Weights of a small GPT-style language model, trained from scratch on English Wikipedia: 6 heads of 32, 113M tokens.
Each number is 50 + 15 x the weight over the matrix's rms, rounded and kept within 0 to 99. Layers, rows and columns count from 0.

# layer 6 attention key, 192x128, rms 0.138, rows 158-159, columns 0-127
65 51 62 45 38 60 66 58 63 63 66 53 07 41 32 26 42 51 29 23 69 58 54 35 75 48 56 68 41 42 82 55 51 32 19 27 66 70 54 62 16 43 61 48 27 36 52 27 60 52 30 43 71 39 38 35 52 83 35 49 52 41 37 65 55 45 43 26 43 41 68 72 70 55 47 66 19 21 61 64 75 45 34 54 51 49 35 68 54 62 44 56 68 64 76 50 74 46 84 42 43 37 53 61 55 49 41 41 60 45 54 70 37 76 41 43 99 51 50 64 49 64 36 51 67 32 55 10
46 70 35 60 32 68 46 70 33 37 68 55 19 53 47 17 52 42 54 36 59 69 37 48 68 63 15 30 57 48 30 59 74 37 49 38 59 80 33 49 15 54 59 35 29 36 44 38 69 29 68 68 51 41 51 80 57 71 39 47 39 10 68 38 46 55 54 38 47 66 75 74 39 74 36 45 22 41 64 50 58 50 39 60 48 70 65 71 64 84 49 25 29 39 47 36 50 12 41 47 55 43 35 70 32 78 49 61 49 63 35 30 67 66 71 42 57 65 50 52 62 68 60 69 51 61 57 53
# layer 6 attention query, 192x128, rms 0.139, rows 159, columns 0-127
78 43 55 47 33 23 48 70 10 60 52 49 38 59 70 29 81 65 56 26 72 50 70 55 87 60 69 54 46 52 28 65 59 39 67 46 53 66 50 44 52 29 93 38 54 16 80 27 56 08 45 64 25 69 65 42 36 38 71 41 42 50 65 25 43 48 55 40 26 54 79 56 70 51 57 60 53 44 72 50 56 52 28 29 54 56 45 49 50 84 71 09 45 65 42 26 48 10 60 42 64 56 27 70 36 78 59 65 26 30 26 58 50 58 82 53 49 57 57 52 32 44 63 61 53 68 53 71
# layer 6 attention value, 192x128, rms 0.181, rows 128-139, columns 0-127
66 42 46 48 60 58 58 35 49 43 52 51 34 38 36 65 37 57 45 43 63 61 51 62 64 53 55 61 56 65 67 40 52 52 22 52 41 46 64 56 64 42 57 28 37 54 34 70 58 54 56 40 12 64 30 37 55 52 49 47 59 47 24 46 82 27 55 74 48 47 48 37 33 31 37 47 32 50 75 49 67 47 62 34 38 49 74 37 60 32 24 61 68 61 52 44 51 48 53 51 56 59 69 53 47 37 57 62 57 38 61 61 40 39 38 25 62 45 34 42 33 44 46 35 47 63 54 59
72 57 47 57 32 76 38 55 34 43 56 47 40 43 46 23 65 46 49 60 23 54 40 46 45 46 52 36 62 57 52 48 56 54 59 47 42 43 60 32 50 43 53 61 26 60 55 48 49 38 56 54 41 34 42 47 66 52 55 32 29 53 54 58 65 56 63 71 65 55 34 35 31 60 62 51 38 65 59 52 42 59 54 59 50 74 35 38 69 79 69 52 49 35 50 52 49 49 48 47 45 47 56 72 55 58 42 55 34 48 30 35 62 43 58 45 48 62 33 39 51 44 73 48 52 63 56 42
50 57 58 53 29 61 58 27 53 52 36 19 57 36 51 63 50 48 63 51 32 58 39 41 50 57 50 50 31 60 29 26 50 46 69 66 65 58 51 54 69 50 33 44 55 33 55 69 41 50 56 63 33 58 76 43 39 34 72 45 42 39 37 46 40 44 43 60 49 49 53 48 37 29 33 56 58 37 31 17 53 51 34 35 50 26 81 44 34 20 58 63 41 50 56 30 54 33 31 51 65 53 37 48 60 46 71 48 23 37 59 59 54 69 56 47 63 54 47 40 47 62 48 49 45 71 63 50
61 53 40 46 41 63 27 64 89 29 56 40 56 61 56 47 55 52 62 54 62 44 45 57 36 56 54 31 63 53 42 37 87 67 69 63 35 40 33 59 54 59 57 56 71 60 63 49 43 54 45 49 52 54 64 44 49 33 45 43 50 43 34 12 37 61 50 48 51 69 50 63 64 57 60 55 61 65 60 31 51 29 51 64 44 52 60 43 49 24 54 33 56 82 45 58 38 72 65 34 39 55 52 39 63 36 67 31 43 60 60 46 66 45 62 58 53 57 46 68 57 47 43 59 58 47 45 63
61 56 34 66 53 56 59 60 45 52 20 61 45 51 35 44 37 23 53 52 52 46 70 49 52 56 26 60 61 67 51 38 40 53 45 67 53 63 36 26 24 59 41 54 45 62 48 72 45 41 39 48 51 34 72 45 48 84 51 57 32 60 52 52 58 59 54 54 47 54 51 63 66 72 24 46 50 60 53 51 53 66 59 47 69 50 52 23 68 51 62 40 89 79 58 36 42 36 71 30 52 80 32 61 50 39 42 55 32 51 67 52 44 44 45 58 56 57 56 40 47 56 32 50 45 57 62 51
53 32 52 61 42 54 48 37 70 58 41 52 49 25 64 44 57 50 52 81 47 45 54 51 57 13 55 53 59 43 60 46 37 41 55 48 74 70 75 50 41 36 49 55 58 41 57 58 42 66 55 54 62 39 51 52 48 60 48 81 37 74 43 59 23 34 39 22 63 30 51 46 45 43 53 62 63 31 75 49 57 36 36 37 43 37 44 40 51 48 54 28 43 64 28 58 71 49 40 48 73 50 70 61 60 34 36 51 75 44 47 43 41 55 60 41 37 41 53 65 47 54 50 44 85 62 72 41
42 59 41 62 74 48 59 56 53 55 49 58 34 79 64 83 54 69 43 49 52 47 70 35 49 38 57 47 42 52 41 53 61 54 40 72 53 39 40 38 41 56 35 57 49 44 52 62 47 31 49 63 57 41 48 52 46 46 48 41 39 45 40 67 39 35 71 36 43 60 51 46 62 40 56 44 55 48 57 44 40 61 59 53 40 53 61 49 32 39 32 45 52 57 40 61 42 60 24 50 76 52 38 59 64 44 75 49 52 48 38 52 44 43 52 31 42 39 47 40 58 59 49 57 60 49 42 42
76 37 59 61 45 38 52 46 75 56 31 34 50 68 32 62 56 47 46 54 76 60 66 37 52 40 52 83 42 55 51 50 72 44 65 63 68 68 60 61 53 59 37 32 66 47 76 52 38 66 47 31 77 51 33 59 58 45 46 36 44 44 53 52 65 40 62 55 76 55 39 46 41 47 41 50 60 58 37 58 54 45 29 46 61 54 45 63 51 52 40 85 43 67 56 26 68 48 53 36 59 41 40 62 35 54 36 39 57 43 47 45 48 45 67 64 62 48 50 33 66 43 41 55 39 81 71 38
27 63 32 36 23 61 63 46 51 55 50 37 55 44 58 50 37 31 46 28 38 42 67 49 46 36 65 42 45 21 42 59 68 56 56 65 35 46 37 64 41 45 65 47 32 41 46 87 42 47 46 70 85 49 33 28 61 39 59 32 63 48 43 73 65 60 29 40 38 50 56 40 65 22 49 69 78 55 58 47 49 67 45 65 46 53 42 67 65 42 29 33 64 63 54 44 50 49 67 45 44 19 36 64 38 43 52 53 49 53 90 53 54 54 55 46 54 36 46 56 54 58 37 35 58 45 41 28
43 29 40 50 50 42 56 58 70 53 40 63 43 56 44 38 52 41 38 57 73 55 55 49 54 62 49 54 68 61 83 57 46 44 67 60 27 79 45 57 69 47 43 54 65 54 32 56 14 63 44 50 52 54 63 52 58 43 82 47 56 40 53 46 20 44 54 65 74 63 52 60 43 52 35 37 52 46 48 45 57 38 50 34 42 46 60 56 66 35 58 54 35 51 55 64 27 34 38 79 31 50 39 67 52 69 57 54 33 48 44 61 46 48 48 32 50 58 61 55 45 49 43 23 48 26 40 45
59 47 66 62 70 48 45 48 55 37 42 45 56 32 42 61 63 36 43 53 47 44 47 49 53 53 64 56 38 50 58 53 47 27 80 60 35 49 48 57 65 36 52 49 62 34 53 46 52 42 47 48 57 79 57 36 75 17 47 44 82 54 53 62 63 43 49 58 78 56 64 47 44 47 35 45 52 53 77 32 39 39 40 64 64 42 59 56 64 42 53 55 42 62 62 69 29 53 60 41 41 64 54 49 62 60 64 39 70 58 79 60 52 25 59 64 52 55 29 27 34 36 55 47 44 35 52 54
46 38 69 30 61 54 49 56 63 39 44 62 67 50 58 46 59 69 46 30 43 32 44 52 50 58 41 34 71 52 54 46 46 46 41 48 60 45 48 47 41 28 48 43 67 52 44 50 38 37 73 41 44 30 70 56 54 42 46 51 60 63 76 51 44 40 59 69 58 55 71 35 41 73 35 21 52 39 56 56 26 28 38 23 64 67 64 57 42 52 33 45 53 66 33 57 37 36 53 24 65 60 65 63 52 34 26 59 57 40 51 41 40 61 65 62 48 53 59 37 35 42 51 41 60 38 40 22
# layer 6 attention output (transposed), 192x128, rms 0.129, rows 128-138, columns 0-127
52 46 56 46 57 42 35 60 57 74 57 59 63 51 43 39 64 34 36 57 51 52 52 42 59 50 40 66 37 61 33 65 58 56 69 38 37 49 45 59 56 76 68 58 74 52 51 63 49 33 36 85 32 27 65 48 35 43 50 63 59 37 35 48 40 64 50 47 59 37 73 63 34 61 50 53 56 43 54 50 52 55 55 58 63 47 43 35 45 68 40 51 34 41 51 35 45 53 59 47 64 38 51 68 52 75 50 26 38 66 45 52 55 42 74 78 57 55 53 47 34 41 58 68 63 57 59 46
54 36 74 50 55 39 75 35 62 46 57 39 46 68 50 43 60 44 52 38 44 69 58 49 53 67 65 82 42 57 63 41 35 63 49 54 43 85 65 59 68 40 48 31 57 59 60 43 63 38 46 46 58 40 59 37 67 51 32 53 52 50 35 62 34 52 43 58 47 38 66 65 58 58 48 47 45 38 56 45 32 51 63 45 40 52 54 41 43 34 39 78 50 37 43 51 47 60 62 35 39 47 52 26 58 55 52 40 74 58 83 66 46 58 35 72 36 37 35 33 54 57 40 59 43 46 57 54
44 50 45 56 60 50 29 65 48 49 51 67 40 68 79 55 34 60 61 34 50 60 32 54 41 36 48 58 50 25 62 54 23 46 64 26 58 70 61 34 34 78 50 43 22 64 32 32 56 58 37 35 56 56 57 50 64 52 41 58 51 29 49 42 37 61 15 45 59 55 51 51 43 37 44 23 52 56 48 58 58 49 57 40 65 59 42 54 49 67 55 69 68 64 71 61 46 53 44 47 40 58 60 85 51 43 56 66 84 58 38 29 35 33 51 43 41 40 76 53 44 60 31 58 65 48 51 36
29 49 51 60 57 48 51 43 46 62 36 45 45 52 50 41 49 49 32 51 53 36 50 38 62 57 70 36 52 43 48 35 26 42 57 46 73 55 60 39 60 49 72 34 32 42 38 61 66 44 51 46 62 43 27 74 48 36 49 44 40 30 62 56 74 52 51 60 49 39 53 60 63 75 30 58 44 95 62 57 45 47 69 34 61 33 50 46 28 45 32 47 38 44 59 50 60 56 46 57 44 38 55 41 43 67 68 62 73 28 48 37 40 47 38 36 58 58 63 57 61 52 54 77 57 47 40 44
59 38 52 51 43 46 43 21 52 56 79 55 53 53 52 60 30 42 48 41 53 60 53 62 50 44 57 59 52 55 49 46 84 24 67 29 32 42 48 38 74 32 48 59 47 50 70 46 73 69 73 52 40 57 57 51 59 25 57 40 66 43 29 43 46 36 35 53 45 53 50 51 28 40 68 60 52 29 46 67 56 26 45 48 45 33 34 59 36 44 29 59 15 49 57 43 52 62 56 42 37 35 30 62 54 44 33 53 49 48 44 58 62 56 64 59 22 64 26 39 40 34 51 53 40 42 56 58
53 65 58 41 52 50 52 49 44 38 53 56 38 49 40 63 51 48 53 38 59 41 52 40 29 80 55 44 34 56 54 45 87 35 46 60 47 31 45 43 21 53 56 61 47 43 37 24 70 49 60 54 41 47 69 48 57 60 59 56 49 56 69 45 46 59 61 66 45 43 44 68 36 40 43 42 62 35 35 62 59 57 53 36 44 50 67 47 64 66 58 31 78 51 57 17 34 46 63 34 52 59 45 59 78 33 61 45 20 54 53 54 45 56 38 74 35 43 37 56 45 28 48 41 48 66 43 47
52 43 40 58 56 49 37 50 39 53 33 32 50 31 48 51 53 39 60 35 46 51 40 56 52 52 55 28 35 46 44 49 58 55 55 45 51 72 53 75 42 39 56 37 38 43 54 53 44 70 46 44 41 45 49 32 47 48 56 35 50 70 50 50 82 57 27 68 60 62 52 58 33 67 40 60 50 38 37 43 58 32 46 63 47 50 41 62 46 45 68 67 47 60 52 46 40 42 70 44 33 35 57 47 73 58 39 62 60 31 54 41 39 62 59 62 47 68 67 51 25 54 35 43 26 53 45 42
42 50 42 73 42 57 42 48 41 71 63 48 41 38 77 46 45 57 98 48 47 45 48 50 40 70 58 41 37 73 64 31 50 50 41 56 44 40 59 34 44 40 57 46 47 75 23 51 75 31 41 82 38 63 37 41 46 49 69 56 39 66 71 47 55 54 44 46 73 69 57 61 39 41 52 58 49 33 51 58 46 46 36 52 47 50 66 44 62 52 53 31 36 35 54 53 44 45 47 61 56 52 32 39 65 44 45 66 50 41 45 32 57 40 57 14 45 50 29 56 30 42 58 56 66 32 51 47
38 72 55 78 47 55 37 49 56 73 52 64 43 64 31 48 54 43 50 57 61 46 33 45 65 72 34 57 26 37 52 67 41 62 48 65 69 59 51 39 43 50 28 31 40 49 14 31 54 59 55 50 51 58 57 43 62 45 67 52 50 58 86 52 46 44 73 49 56 39 63 42 28 56 77 59 54 52 53 43 44 07 70 64 42 52 26 36 39 21 46 52 46 65 55 40 37 45 40 51 53 44 50 46 36 70 55 64 12 52 60 34 51 57 48 53 52 61 41 45 72 37 50 63 35 55 61 46
38 35 45 67 34 42 43 50 38 41 45 36 66 54 45 59 46 46 64 49 44 53 37 37 39 54 64 59 88 56 46 58 41 55 43 31 48 45 36 58 25 79 55 23 51 53 42 40 43 58 46 47 56 46 69 52 56 42 51 62 57 49 50 62 77 48 64 51 29 39 39 50 45 53 69 38 60 52 46 60 45 47 61 48 58 42 71 29 61 68 55 54 42 43 67 15 66 54 49 40 71 25 47 46 41 40 36 63 72 36 55 69 37 57 56 53 52 64 53 16 45 57 76 62 51 69 67 34
31 46 36 50 41 62 46 55 63 51 76 45 53 46 32 33 43 53 44 47 57 34 51 51 22 59 64 58 39 67 65 44 32 49 54 77 50 58 62 37 49 66 51 33 35 49 45 51 34 38 35 56 39 38 46 38 49 66 44 39 50 48 51 51 47 68 54 64 29 59 48 61 50 55 71 40 41 87 45 47 38 52 74 43 56 48 68 35 55 44 49 47 28 76 49 62 42 53 55 36 46 27 58 64 21 42 38 48 45 46 42 73 24 35 59 42 44 54 64 38 55 53 63 72 42 43 50 37